{"num_hidden_layers": 8, "hidden_size": 128, "num_attention_heads": 2, "num_key_value_heads": 2, "head_dim": 64, "intermediate_size": 384, "vocab_size": 2048, "hidden_act": "silu", "norm": "layernorm", "norm_place": "pre", "norm_eps": 1e-05, "positions": "alibi", "qk_norm": false, "attn_scale": 0.125, "bias": "all", "tie_word_embeddings": true, "parallel_block": false, "init": "normal", "init_std_qkv": 0.0384, "init_std_o": 0.0, "init_std_up": 0.0384, "init_std_down": 0.0, "optimizer": "soap_variant", "learning_rate": 0.0101, "beta1": 0.95, "beta2": 0.98, "weight_decay": 0.091, "lr_head": 0.00904, "warmup_steps": 200, "schedule": "wsd", "decay_fraction": 0.664, "decay_shape": "linear", "final_lr_fraction": 0.0, "batch_tokens": 65536, "max_seq_len": 512, "doc_mask": true, "train_tokens": 125500000, "max_steps": 1915, "dataset": "wikipedia_en"}
Each number is 128 + 32 x the weight over its row's rms, rounded and kept within 0 to 255. Layers, rows and columns count from 0. Numbers have three digits each. The size before them is the row's rms in percent of the matrix's.

# k: layer 3 attention key, 128x128, rms 0.145, rows 52-87, columns 64-127
# q: layer 3 attention query, 128x128, rms 0.141, rows 53-88, columns 64-127
# v: layer 3 attention value, 128x128, rms 0.196, rows 0-63, columns 64-127
# o: layer 3 attention output (transposed), 128x128, rms 0.168, rows 0-63, columns 64-127
k52 093:129097074106103127123119122173079138105042137124124096155151140112130160205108136054164169166110186177093118148089097168134144075114125125122106109079109128134130079087111088158116129108120103
q53 094:128104138168127112181116099147116137160102119106105155160140111082027151099141093083144128128154109161152133131126118094156150181186116081098116094164113116170130155124140048169076115169140172
k53 095:115083192168111145169095085186086097147107131165158163161127117150062145143136114075166100118114086120119097211165162137120189134108120120104140064083148186120078093133112206182105137134134113
q54 090:162114124141098142138135133186116150160095162120168201107123141039054043076105081155120200141152137117093171147148152086155140089131121152089105140173129118105131137143126140143157128159093160
k54 098:102185105111127095095172113198087142175117079133120127196189063095102076135129098152158128156110123103124171129119080094139074125129172124171150135141095104133151130095099117131132153124189095
q55 094:146215119118134140116152114115088128117095118128149143114126246106137095124141112194128169139097138093167142166141170152115147153115133121151084094144120064112134104167160129142119117091101168
k55 091:108155105090154146124130118178133145069109119131132114066137215157100131165168130161127122099079151146150128017086188148082140127174128133093142096091151149155148115101193126151122071092120116
q56 100:118146132098182127150087168106184125138069159161109127148103154123131066082164162169067102120122131135171180115144094145185151124170099148097117148114126080160151101175079096179148171155111107
k56 085:122154086112177148163138110111120101177136172181102090145096142122192123084112151144061085139100131103134183150175092118148163200085137125084099091130155093091191156132048076139079148110137157
q57 081:164064109132113107110130179115151150110127169143101181147130142109094179159188129188148119069076152145145158076142070172127094144109154167152132179096116143030111121169140148108108091161115129
k57 083:130103100141122138131062139101155143124159141139108141104185168091208149062128087202116160129102112162143180120124140128119070158142134088213140129156090201102154157053122126098081124131124137
q58 094:109105122112154107067090116085175147195121096168097133152084105116131070165190110126073107114112137109149112103145145146094159132107096136119127145128114150097153112147164096154116146168138088
k58 085:143182136104142136105148135120144147143140099103137112147056095123145232112193157142087032149124210149113134143111140144082068096132070113079125107153132160116176103131119116147119161133101106
q59 100:099160138155115173143107126123158097124147160154090053159078123136189148142155149097126083127167113169128144140170122116107129078187133120075135124102195117192184116104191092144145130156108174
k59 099:178181122155198073175127090136164155157131105140109135143082116163167145117133132075106122068053142114104098087136206139149160143147163144116162113107123116123153146200103118139106182139076126
q60 094:161123148147096148100130178072080147122119148113109146151179057118111061141138135206129135117133115179181154160125094073083135144157173160146131176158080133162140117150161112132097143229155176
k60 086:119166144106141126097097132102142105162155138152103166083148147076136134126106127122123138112073160066087123090161174115115132109073165150118148178175122148149146158101180144106120159180169148
q61 088:160108093151128156136144140134131204136101163183182116138122128098113170157099070106160154129091103173121136101119105150118135142145146108123059139048075167115053073191149107160070097057161105
k61 085:205111112115102174120104106085112136122131163125151164087178121097104156145126092094163184105151144095171149176120105162089138115159067137140100097093111162136081126172094115184140124090123113
q62 087:149105154098147087115117131127077126209159102165162163163123102061087129151119109118163174149047147126187131124137101149118210160157108122145133137096093149090113081197147091111121134110162102
k62 095:160119123100098125133080098039113139141070164118151173072117154097114179116140131178185152138133085181105130123082103103017155083148098104121121145132137201149116157122107138151143064128106102
q63 091:162104087151136117079109135173159138117102147161117114123129188159095120136093147189163095189135124102112116139180171089131074116080130075125148163105141175107109126116105172115129099138154104
k63 085:120092147117078122081112151188174132135095099135093111116147198129111139149120156135184138220180063081142119167119118083127102162173144128114112124155069114112138080063086108085112136205160167
v0 128:123188213130167144148146109160166160122136157118101080147093119111171077138105157101125079178130171111160118128095112125139113104081119143158129127059150149106138141072167210136123114154096078
o0 126:142158071124080123148126142080096086171135105129164164165128089109081114157115102168137255091123124159115147087167144111104111130126138093122157099108081112143139102130104038180158124096172131
v1 114:103150132145154136114083105128104117126173124107064160092193121117152144180129083183069128125070148148086093146123141118108095121128183108141124115123118131123151147162137104089095126084187162
o1 116:150128120087154085131112179103162173119126126118141137144148144150116134104144150136168103106120121144142144161119168162125148105111070115086105099100159156128113097121160128155156123153112076
v2 108:152174105107129135154170173104103118153152100153131137145157080070099152085089103106151091142167091147127092121147092153068179134125131144097148147201182176118172128061137131203124184111152139
o2 095:076104141174145091050101123151163105165132152107150180071092076171125135188145202160105110111141115115103146133119151106127095116080171132155110103120121054137113173139131160090120118115084093
v3 132:109119088159149112133085169144074106158153213131165066127133154141126120102063157121101120147123134133112080123118133133132140164140128181128099098196128118107178125056088169145119129139104186
o3 127:188126189098162149148180118132182145102107098158068204171132050128166176157147088101124179122117138128098152089155162154102134138131134063104144175105135162150139112140152138141108131133158103
v4 130:128119132134035157143135101145105132153146144117118174101148169129197112172090147141109106106142074150134146163173182076100143138115067138084118102160105086149148157139112099142126141084110125
o4 131:165112162173143116153090117146155169075107096104154123089206112160102165147149081132135110161062154124155129097125116123152119194115194087166111168133111190114130099158133169117175137195093163
v5 124:159160142124098138106140096116177092121084074117144166144134178189151168138106149153122129113138088127183136120189132127117113122128105101147103093133169125094073146164144181105156132030125122
o5 126:114122150157115130125127140147065194140125112123107103102103072097087099125143114139131110154092171143108146164107146113130168150129203140167136166115112210139155120113134106154133154180091123
v6 124:175132163162165129101137188153122152116085129077105123170132094145176162105114047149141208153055100126101153167148174117164119121126107128114146141163152131105138145061164128136075091112129153
o6 122:109161151115093110124148085096140098117166118152148101119075150119063066147183170088127084140131187106145088124158087162050132119091164139185146179164143126108158146152091103115147156106087138
v7 125:179149109083127119124127151162104063126169121101087083139060117173148128152105120134121161095143060142146101126089087135122130144118150119132105139107128072041113081157150138087152090145110100
o7 121:074159158113133182143148138118082253161152097151147161098157144103144118117121145143078150138191196146105119172154144105119139144147143130101133118105075117145143129116149134164130185062189187
v8 117:137149154167072201145098161109093157095129088144165161120120045099151122133117156134104107089138137151136101109151159107078107117107118188129146150134139126103112118169094105151144102128127145
o8 116:123096136151149095136182159201137124095135192147086086069145193164117151112113120114154157169137128151136157114085113133159150171136126067131107137129136109145113099147140138120135127118155114
v9 114:081147069075130186129154085171119038155123162144134152070100156131094072117133155117174043168093158138115115098120173076093172104127104154180086103130107183109128141148163117138118117150083144
o9 122:195078153170139124163128173109142155117066106142107118197110143141162156112133145166083154090163054128088174195161098154183137130141168123115181154088141128137130131110108145181118156108165152
v10 095:149150110133120166164116115133121106128169102121135108112112112186139121168116118167111140136085172112128112112140114103112118106150194147078125153129127110135072140125100058135070154102115175
o10 095:096093159114173040098140169117115135153125142157105166121110163081110115124102141099187121172133092097075144199113099116142178157134098110151110093158160192138124092203140158111170157154090080
v11 129:128093104119120128138113118189142129032121105090151177083116182111117112146104186064132136128158177109155158149112150117174140140209124126114112148122117162150030181115120124189106161129106091
o11 127:092130109105128122122102122066106132162140147143132111153123084108164140096096063214125173148073092113131094105120096093135145107092145147185167103129122144093155122171110134074112076117067153
v12 123:131153140138120179072128129089127110170089067143080149105163122166163140183142101141173093190134099129112111111105141107139104114079154204148138107059178125154111136182130162146089173116035098
o12 108:165117136145053052111139124154145105117164131118185160069115113150104128087099137146078184118103138107084171178161106147107096112103154104073120127159115178119163113015143135114151140107136114
v13 117:099170107071101131130168132214181129137121123119170120184122145095101096147190121127095118125101152092142150146148134164117073154098159061124127124195129121161131107112137149098139129118140108
o13 113:141124117180147102166128107125100105117118148110125098106152073136169090072081148059118136141135084182150138137169175111172171142168190134166130121109121094111097138166102102180147109153135155
v14 120:202135108173204128111166074103157120147031105184149097077211152141140124112116123155143127143106139165117132162107114115148141085093153135194132108132101127155098146093139105108151179124112121
o14 122:129129169118053070148100162103090137133156080124121193121063105145074099125106142083103114150120156131153117168138124158148073194147108158066165119132120179167131128161141176160129101137126115
v15 135:121116037079085108095106121110159097157118072189129123098085165130111076119140097131127132129132085176130126094151182121169152155147081082153092131118148092122121143115125140077196115101160144
o15 134:098156133093158183155119167135070141120123171115121110112151119142157157129129124136064126074145175139120129127036091164157084107164197195115114143142111157066117106140124130139110145151092081
v16 136:139187125112112084120094156174057119121099115108193132175128143109110092084128151174108146180089099163124149145154129072104134140143165133129131144173089118131135164105107143084112137137142096
o16 132:105168181120174125152162110067139125108167123164114134121152148151163095136086145061144107163162134148089050103138143185146101100155140152136134115126185129126095156119102100170133156168100165
v17 121:114155114159140146196153123086175124125097107117176133106134092109154139127094149121101135160129105033122124184128135109111123156181064127124119177122110214143090119161147145180110180119126124
o17 124:124069137149128088115090128196129084125124190130095141128143128166134154151105121160151154118095162197127102126126097067139171147098131134086140138069145095078170092137092137085134060121156153
v18 116:107137128234120157171176131134139153094155141087174077189114126128127106157139130101159128086151168135094195100153097104123183140161109170114140133116139142109123090074126167129119107145093113
o18 110:137119155095118104131081120173085121154106164164128167121114144148134095119105125089126160165126097130122177084161133148146102103079119096151166143144072068129141103158106097130085123087183148
v19 121:111102169147146135179110152161128151092120145102122140111173122134120141124124135174148128165106138132176114172152093121149170146133130092081093083141107181154146158091125180169076193159118173
o19 122:114159107116146072087177155106115096126130111139134159096129090132122075119070120147130106098126117144148104115107136098075110133130114147180195162154126094132105105153116082075175119132139103
v20 125:121114145134137124179113157151057160075157138072142085161088132123163139097120144152152081124157109152172170099163131048084211112131100145154108129158107156126107163109180141116132147140159181
o20 129:135104170107173179085140112137143151157121084122156180144117165169104131193098106108168179166128172121064096117123116128153122132092154043142199163150120098146177095181093107116120121106126118
v21 124:144077133122091087093106112077145101181119111164125138101143113110117143114154115114129116126102122147161097113133114185133069101162109133139179144085171097089125117126098091154135118099127113
o21 120:110123107117178132156141147171098158130108153126088100135126179120109095106147097134093080123216111101154149167088141118094121125123106138064104085125103121115138178143152153125149145128100126
v22 116:114124094162061127124152104128123160123191124101071118064134085127146143162131074147148144110200105112119113144105131120168139129148078221097143080136148107147154141175159100166134119122086125
o22 108:163109119137121156089094132122126098128081121211199171139163128143129152059131131119136131173091147071164164122133137162109131125098112037160093174182134134092142112068091141116125140150132123
v23 094:114079092145145163106119144074076078164128090130133157145156137148120122129115129106172111092086071116138197147098137151119141157119123130114076151074133187138150106136119089158054129132149113
o23 100:084110158162157147165124098120170122128119156120099122097135200173078120114112187112125114134179130139097122139123100082115126100109142119135183112088121096190084157140103132096225087127080126
v24 113:119137077092162146158134120102179101210132121183105110108125160110131127142115188179136087157134107028127163057102016145144106112083134068143113127125078131141120156102156111153137117165119137
o24 109:158126080164078112117117118133112113087118140131168145177139093095099148194125109125108161136126090156098113177119133080145146144147115202058125138110193155195083115139128111138181174139110119
v25 134:198125150158112133160166174076142147110096155083106161107143082093159134182186131102122136131149108125167137138115153123143169142136120118163173130161141135119121106107181107171118136127162167
o25 128:073124081132097154097089093174101091147174135148150113164109096121041152096083109105135115141035159146109131118121096136111125134083130134122092150083111155125091124149073170143158069119028083
v26 120:148081094183193182103120158162120107170116124113159149144128201193181132160096114101153174140131175154122106128124151099133136120095128126115121109135124130128091122137096166119154067065121146
o26 121:157168133082135088182151071094114182083172098153095068084108054075123114075153116133127093112156112101118156134141117163072135117136133136154155128115151172118177107164126148156129181128110156
v27 121:126141044093139109117159123155084142144147163106105176179165135096163141081123141113146119114123136108087134177110106131140157145134149028122129088086086098162150170160122092169137112138124147
o27 116:111113121152135104114100113094179121121121070104160032174073084181165166151142110111066110127096100134153113103138175038164109125115130184115152112158126179091136111084158108110134167126076135
v28 116:149102108117149096166156158100092129094173112128137101079135139145107127183142121138108128092095167164103133167113069134163150137131183139139124190174084123149150137097161094107134107179108062
o28 115:072142094109133135124070130108197144163127145142109199181063123066125114065100143142157166186132102102167161167138134126131127142116059124116121104111171166124107083160126129137105113103156176
v29 095:093087101152098180101192105168090115172061142143054088151145172105149153131137103121125080059102112139100113122151183142124085130144158131098139125156145121121078091127145111093078127158146148
o29 104:110095146132131092123052154104156135078165163147208114071124122120119098117154089105139134137098075136121183136145098132138166059101120146175163136062094109114115102151069156123159132138078099
v30 118:173093145047064159125112176062197106116131092153117090158106083143128100109184161141143137084092129108147103120119124132078120168186131134086107125141086131121143095134112103152152164105111123
o30 125:131139139222194130134166134186066157189156178106143168120166128125061135150063131081094143128130150154108125184073115103105153132126117105186161095115125101108130159134115144065165110122132158
v31 121:172151148114115173122115212108111192107139126146156141143122072137138060107127149105093054128112118132098134125133133136092091137131130124108175144087114073139115172151133107136131130166155144
o31 118:081110128141121086131163051152136101129101141081118089107100134156125180099085103123146149123125201155151076123049123119181121150104148103131093102137106146165138100109120149108126093117199111
v32 124:162131106137148136112167125114143152131169184095146114098098178159123088109101162158109122107132110143115060110097105122117097159105183169098024142153128136147126078163083100088104182102091077
o32 122:075157149122126123091095170100157137143074066132109154123167091101122120155115159124169141146094104125104147169183118153122173135115087128153181134079125129105091117086167144137183083187206164
v33 126:120031112144107081113144193135089085177136157149142168175082145135100183135077137161078180106126192097128127161176167161122196138071175132115060123149135161125106092102105076156103143114136182
o33 129:104212154130152179165165114163207150108159155092127068085149113146143097118162139073137071134112052129065127120131118134113115127175122104146216170144192109143140164159199163099159123103078122
v34 131:098108168159114110134149095123124159069117147132087139190098143143100152188119132117143085152166063130087130169150165160134159139139119129171075133117114078163145172094181159129096107119187161
o34 134:125130112063164134120075183116152127167110137122144121114095116171138141045143121157125097132095186123179105127155111129113134082171132140103188130108124125098108160123067084137148116109114111
v35 121:129146149115135159077144111132129116107073181174120177174140134089146149078107156136133118252114107120137137117153103154110120052103182106096114093097096132153147170152134099088112124064090137
o35 115:149123156131121091126139151110171093124130066121141041142141152207106080158132123135140117075137088138165062142165170078116058142116147117136172123145131119167110118082116155178146153164100112
v36 134:133067132155086062116111122142118091099166115144106133090104136116151121111144184117181141066146153126080139123160126140178169164128102194179121156156142165121160166116124077156168097084086101
o36 136:152178081120165196141161117146097136150108107109134167166106140137136095104119101142095109148131093085130131096112099142059101107166144053136179074112174063099125127108108140120137107158200165
v37 127:079120133111098106061153097118155117137135132155099143186126118090138151108162191109172129116099128157145156110086110162179134143125085076095033151121109150148153089169137076127116080121070060
o37 124:141133091146116169130132150124108094137147146114154068150164151091078109155155117120072143104116091096148121101152148076101110118112160212147246091109099113088082166085104132119112165175115173
v38 117:172166160123115130135071132106060128152161157117065090158142158122162111085079120095150116177109132127156091154090130132150191125111129141044112182133123122095149156143151093134148096105211142
o38 120:120135136105164102089141121110183140111126122130129153113073106121101127160161149213077157040118137110128100125166144133103099147100103127172106094088138134135087176040128129088122100138027106
v39 133:102110158144131108112081140125091079173107079157140163054169106175132068105146129138156137165146159123127157042132147150131117061131140141144109141120129153107087126122087148150082133133042119
o39 126:179128127112110131108155148128135145079126140151109150168137187059153135133109126166075160131124057109116146172102063119091091152112098126119117164193151129176151133122142166116118137133113144
v40 120:154136104167117100148138107157130163176128079166119088139082120131115168104156203136117096146122089085071142120142141129123121147128170161171092118127113114122216134101130176124147142162124104
o40 114:136206132109035147128107113140139104138188135031181150101148103146105110159095112063129182158128188163112105095117186157154127114119130093124176108129116113139096167085144089124103127102174123
v41 119:153154095054110088107069156092168095195117102131139120155113109163070130146152096156094162110145138175145048149081147129172080150127129124172084144123107151087177107154106101125135135139138119
o41 110:107167114088146158176162151081108150116161191192111149113177158091193132100098134132150130127093151166128146159140167157121104114119134119126115097089145127126078143122188135115130137100103156
v42 122:130146098128090126157138101181104142092154150093221110160101159164094129085148122115159140122135145128161194159170110087111138153215137165067104130112181124143172147130121166130135123156085124
o42 121:104112120111144104083137175113174129108100105163111167143183129158209109171134139107115141175137143115101075072106162170135136133115163081141128155175082103128149105123064117116102148172202165
v43 122:134154119163153153139148092123134116106160133166155163145076152090166153082097146192151119171118175121086050122153115132160124105080157135097152171131144117171105124161120131138154103118124038
o43 122:078171162042122081154122168129156060139142158130117070132135102141100077135156146139073161115166064133142150137155120114135166136158119159074102122137154156109130138116106131147103174150093133
v44 114:156132123125099118114145166113143151096125175148136181147109214093156110108083154082154131097199091157163124083136155082112195163097079122178140126166101152148124182128107157114148119034138126
o44 124:116134179121147196196114106151103141170122091106119066129129109135099146129127084155131112104090151110134147086153117158116068098117172132075143144081130105126146125123105104152078102162075140
v45 115:144151106217176111141145172075121127101100124150107104178105036136117062173129087156138080103136166105103098119132130149132124151120212160077098147037169136143130155140123159128153146149130125
o45 115:087119127040127117068138137120158096181155172115126171087104126190139141121114201060115161197102179171132157120131156128114142116134053165149182115152149158158100124045084108081132099079134111
v46 147:116215144104145181189141120169117115216126181176085104112114101132130089156133043117141099150125129172113117159102129123171131129077125104125132129156154167078166083121169109122166099130132177
o46 137:170118123160079137124148131089123127090131124119171165086135137099137163147154199156085116074127147119140159151148158135119115155088142165112111114069117091107124157102130139185114170149149114
v47 117:131125164179099179166131120139163148089094156154124126129108109141182128103157158134187142170182138067071171108108142133129109119135105132132154124150093110151104087041159129126081165128104149
o47 114:126177124134105095102113146120108061168142099087185122125163149115061086168125114160105126131095128140179121101116115136128079094108141154101160153124123098164135133126077078100145131120155114
v48 138:124097080130144084108148117134080118121063117118143128153177169065109135167078146173100091136139134101120127109144149169160135155172169104100166102118151132090156145079151142140118108141145159
o48 135:117127097103180106100084116121145111094141117172102120074079046113171115098139076104123149121134132189138162126155121130125130074098119157190097115109155140140097138120073072115129129109103106
v49 138:152165084134121083126045104132161149162150067149171152123169116098109109177058108092121126115168177196116173137093163131117132166105113159128192163078164136133158165193116096135148111112077090
o49 136:155140097100097140133153111091113053059102163082115097119169136180182118068160136146122130144087149040192105056128144127164126140114098109098059135158096148134104123101181178142059155155169161
v50 117:162118115138162130119135125126095149052184101140091126156150090097099163092125096132159078154166146147087115111134101187055121119174150140108173124137094078077126124121146088116173199160183116
o50 118:078138182143140079076087170117101147192125140122157156135082105141082136133130129136114121138173094111170108115093139134150137128075070097117122096112159107183130183066134146136088042105116102
v51 148:145166140098166129068096149094179122133143141178177150111115151193114128082134063152152128098129116169103141091132136130091154129106124181111088099123100135159155123197121142052152174096124084
o51 143:124123134145087168103120186116039117106128093080126144115094063067114093174141216122150105152151112085126100132093120180122104117117109125143147148103154138133080127003142128117141095148139133
v52 127:150118128133152182111100165166136095090111116111130134075096125218144125115122129204099109170108151167102069139163090115111137123132166141089096135104080132168115169137159090068135119127100130
o52 125:093101131120127099154143170123143161125141079117074137151149117111113089085120141112134141133175106153126183142115094146146158178125110134149194123111141169096110029092080096136152141104139140
v53 128:137188161129074164091070132110111106156156140149151171118142090087184056093180115180127118135124111133104107149141125125099112139099116138088121094082148193172169064140122160082072184180128091
o53 117:151104081120143131141149136166158150086089122087124108108153182138094153187110183088081161146129125125125152046119174132097104141118180113174098155178118114128079197087089107123145082140151157
v54 121:184073108074074103071117150148084159156143158170173130182156099098118119112170082114134067132083060156173085152128123164130106133130092071077176094103130185151158108135170090134141139144115137
o54 121:079142154132169145155187133118138093162134132091080093032136161152105146118122144122128125133156164130111163115115208118130064131108175139160134093159127061127132167121111157127103155147100120
v55 117:121073106111160131114139126178102095123157132103093112172149069107121201134103158077162167095081174097138146127186177141195172120124090066123137164146130103130095135088117071165159093113101127
o55 111:091132150203120121166168127098122103138155148147130091121102144072144113146205083124068083108148067112130132141078106096072141119150154179184160070150158129080145173147108154125127136149098149
v56 127:123055123212128120125135136098102153123143134151147158109180098075089144099127182079140164187201131096138166127190166155115136160189129195110116073158156117138107188123122112141123167148104183
o56 125:123156083101102136071137155133168069165121162103131137145090095182155150130101110132157054103105140138126085111062152156144123060111126073157188168174121108128169110093136142068103136126147078
v57 124:125104127043115083096137120088121127164116117123163119136172137087107143127115171151092054162131200120125179146114073098095126111120085054128134091140131199180150152184136101074095155120134137
o57 116:154140110142189112112106125168159115076100082127096098080149149138131100158102105090180182073148073128140107158164173138154114143117185144082101117118173107145116074100163125126106144114136160
v58 126:112122126121165145082148127071176131139115079062136145145133151144147132088115129110139230132100118144110169120072154140165110129135065117143126094121146114074114153172144119079184088088105146
o58 118:153131155136109108119135146156112126133179130121088088139059127120095109145176131121128070074120131109135032126152115122112138126123146171102134178149117165137167079130155099116093103131122109
v59 138:141144085103190162128190120179097143107182126117130140085100091112150104152077083100155159181188146095094134115168188135074137172112146167092140106131073096142138142136165136138148090133125135
o59 130:142122133159147070091111165107194139151153096168113083120101068170152177120165212193106095113133131159154141160112127137149143125127167083129109144129172138062167091125095122135096140099129092
v60 125:105163133099128165130100145099160173077178100126127153120136140136151006086171109107134138176177104154084132069169150051082096138159061173110102114137157116104140141155114162109127162074133171
o60 117:161094132123145092093133172142087150186102110102096152103057127118110189169092141183133121101098144129175118127082152226148126126084170084128132135111099180112128149076106116074108080178167065
v61 126:127117130168088154111176127090136141083128119137090120137071153110139129128160089155161078118167146142155152123212106097143105100190085139091158172141115079215045149090126147184152131119162097
o61 135:107108135130136140169110142168105070175129135144194146168089153165082124113147142091111124146107088093118107162066106167136176078100094113145140099122160131073169129148103080085121091149109117
v62 131:143109132104145090138079151138110104083091165128169172181099146110080104148131141109138097133102153101145181130175152110080121160146102130145127099117096139132148120101143181144108110128107068
o62 131:160088107114119181078177100088132137096099083151093097109143137163149120100116150132151109178124155144123084176116138113147099111151166100176112122127196077128136152098083106117113129107134246
v63 112:155134058164103147158082156122111171098135113101171174148121082092122120100108179142077169124129137232167120115134166108117139166098071113083179169224152160147122115099100080137131153127132120
o63 113:076141138065150098074166052128145123092108133156093113088183143182159085119083111120164092145105127107137105078082140177106123098113168121134080151112127107123088134164125164118087120196116131
q64 102:101174122184111129165156190107095122098103105160151118148150121142057077142124109147075163125143090092159121155147072116136131091133126178116137153112103122141066079122133067129116169117114126
k64 097:133060113095065060131126158147111156157142169121147146115138138104152115157125127118108109126147091145118136160139154047142130178092032141107202125131115118207134152120066087178106116138138076
q65 111:115088109133151143134108142102075115084031146172096179111110105099141133101181168101127096155139142137139189143114121106139077120148103169204122154162108106166025098139096126152184150183151084
k65 111:126183133110179108140135173125134155110104093206194188092146069119128118108111169123107094205131135095107149157132069166106150103115120133137143181126192123181102139129090188147073158120139108
q66 095:151098134110054113064129129109127150093120100147129135110188105182176128093121095126124144118123136123138129120130121073150117141135160130125078095183085105146084084196138082130148148117143160
k66 096:138132175115184130084163142052150135156081102145085095079169094146129152129140114126141082105114150138125136097115110125178090167162140137166161162145178153159099052180139120185124145104131087
q67 115:135048103187145132130161145160150123135111148095130113112143138116117117092128078111095122161104113122118175154139140126149114147135135122160173092200127126109113089210144066157139141108163170
k67 118:142089105117150134089086108148152131070161136161112066134154111111146119112118094076121102169167107116157076173082118129113137125152165113094104088122198111085068128135121166097154129188116072
q68 105:169158068089154090135136140124097128092132127122114110072144166052143093114127175099098112112105133130174178127115132191118137140117184123137076172198134114104126178167139161146124171124123123
k68 104:139113112176150113114103143101140153089137142163114122135130125088137199124080114157165107015106115162212126132112137122115130124130143169185080122167122145067207130152171160111142158119092154
q69 097:073145155117138148175150154144156096152099102144120178126108127129127106184093134129141145133179132125141136178104102131094131080095115109130110105111131106099132140103165137092197118139076049
k69 109:088097138102115122160150181134086164145151121063143166107114125144077135103128108106142120116156132234165123115102127131115114135155167080114204120109114152196111155073108111091148080146122119
q70 105:113102148096147174158160098129124112123129188078150057141209177173120193185146087144163154100118159118127132041152140095120163121137111104132172149121094103116187147127095152128185120111127111
k70 109:123164115106111112094143043132149130129171110133144097105118170201126140154145148144168128178065111122121070110091124121105115115057102086096114149116156086060056126072138154171127127186158133
q71 092:117098120127133109153122120158107110114137058133097124146098126157104103090127089120166111128155127150164063206104107114169144123142127165073066129136095230135081125133116100117122129119159154
k71 096:165109130145110150198096172088123117136148155096142121130096112106100134159082154189115102126173095132117150154143113116137140164228134131090111169130103128115123213145119102128122132135116158
q72 105:103165120100102174175111142128120133142170149162147105179167114134132108144124133097120121171118091086180136130202117113100130172128180100136105140105094160079113142152072168126150176106102128
k72 109:117106164114101133124148100046147170209154179150122132179156102078123093137152136139153108095097190202155126134195181087147122129175138127099129154066169122072092127135122106112091144179085123
q73 110:144148111157105094156111109122034152148120093116150150130130096128060107088134082121052165173085152158047120153137115135114110180099105133159153153119136154112147147128129091061102119121171148
k73 121:148133170137152101108129158196085161157170172126115199170133155138146119098087128086128129120099131089127083144118151099145160166108098091158106105088156137135132146152085119155138106126085119
q74 115:115110116126108082084078134141113073113109080140128103119113136151099145209146086107134134111090144156100101102125145058107153092096126104112131122147130079065132143104088102126136107118094128
k74 111:151154196147065126131138098175136110128137188076156130101095099143093128154115131133192152146113153099067079116114154141157123147129116072162104097081175159133145097131090125106132121132099112
q75 104:138107125181104140144096137145177152120150081119148113083102151124137140152127113133102103182147087161121177056093121089116159138141106224159130160141164145120103079138171159124101103205090121
k75 100:163093147140159139107115087142148163085066128111101142107176133096139131125103104167094132186128121131119130144115120140176140150155115107159160165129137163149196092179163184101122160150118152
q76 113:158107134186118147144141127130148103092113089141127074123103159133129199166169078163124056132161105123131148156134125101066109113117107131133158152129109081177102100193143107227123144149108146
k76 110:120105104138129106117154102175155159144106144141116070065109180145113098178163086156109108175207160135141125154179149096061080120143103134148163208121194144191096106108160132193149173140131113
q77 113:101102149085123084115143131126120139183156112148087130124071139081150072119078105151168108116107116160132129126077077115077115135107130126134148128130118094169067096180105149115133133152156139
k77 114:088096140186102095121138072135188136153122123135124122100088084080171104131086140152111061128133090186094120123091098110117120117083126107205187139153166139155121115139112161130133107126101155
q78 103:138125149094143144153162128128139134135117138144087071070165182142133169150122095120135094147139135135113135146153096082106140158167100072176111153180114164149087083134089139121129147116081152
k78 106:138097119133121060160143170179095154145156170108090121102154110107097169218099149156111092107127115161137057157115118116155092092142100136128090152104131170099142073159190065137095159137160129
q79 103:118118123080204118127135143106133172095148138143175091115152173092081132150101111121137139189135157123161134147116124094180166111129134120177118141167157176142165090167129133054157143121113071
k79 100:167092061102158089152140156193157180106113152132130067150131074112107202163099175150116129148080094151177089149153163109192125126117122111177117130151186157131092137078138106135160168155106123
q80 108:120112170140082201130124111179148135102121124166153176142093118121181124162185127149085175141117123092086158139173121110099133128132113120112162164146100112147113081158112131171089137113142110
k80 116:112147173105100158090140092085123143133130117178134123099156129126104048168146097078109073191080154054166100117177100098093103101083124145114118138127198198149100142100168079146122143161160106
q81 101:134152146082172139053120181102133093137130165139151105096151132195148164172173083153143178150142180126169124139133145102145142115043131152135132108139137137136135135083141168062081131089107128
k81 100:146172123151160075090154109175143103138122203109139156146165099118114142170126141113087118081055102144141118110134092110174097153110130204089145152117095176150088148080153105106114104095095095
q82 107:117076141118142117125080146133158136130100144159145088144106157122125146132105149113146108152154044100086131138131149141190152118145082136128084140091180166062144153151112176179148090121092068
k82 109:147174086075145138135113101116156178121132145159137104145144153131111156028175105176133129173056143128151151106186139167124162145137117077091175137128194157070153168194103117099081182127112115
q83 100:141006136133146144134116128125134093106096135145113135163096147083074108159120137143137098154113087114126144157127172108204139082128104123123194105047128144112133177152146094132152154136158154
k83 101:158088142098148127171125131144133151111106061138131077146100147146124113153098136163174141159070153071168134126123098149116136074160140109083129080132094085130105106124071140156119060106206071
q84 107:083158144125145127133077056082118098129137155154151181121128119152106097129083117069129158135132095116120120193124116099198150102131164187137117190121193106105152124093110161070142157128153083
k84 109:133158141087132105123142143085157080123072143137167129098174130125132024100113109096119141153123116156103136126132085190179148118061149122096171112106144167150104116135117158101053163140104127
q85 102:085029135159133071136162180151085073115116164069121110128093134161145143133109128082161151152135125140168090079151142133155142097162051156127230126123150123073136138086044137093181113177149138
k85 102:190123149154104095166122103132158103129158154112193131158154112196147132093128195108129112192115025104071158165121108110158158138110116110073200134151173068136101112114140163109103125129091095
q86 106:092089122118102098116134175138092097121167116133128130066179128164102107111102089097069122089172093109138130136128153106065158146159150106159129142140100073100139127147154147139100111142118140
k86 110:131113085182135151174150175131049112119120169091107089111165177142137100091155116065118134089103128120116102168159134121155069113096147156114117094151114145151110100175154113137126142142138124
q87 099:132190121131137087162109110155148158108128077133100104155152128067124146088138146118141135088161111207116123151137121093103158133148127167056147142070092118106095128109112092161161162110189198
k87 108:156134129170111122166126147110170116112123165085146144103163168138165110110131059130096119093112089097172149144177108108092184131188161166115147138083148096084161109100099120158172111138114196
q88 132:155126091124083085168142121167148103132155169132087147114074128127110169092217110138129133121125146135121082114124145108090125122146091124133133108181113132154110124120193115133046113106126081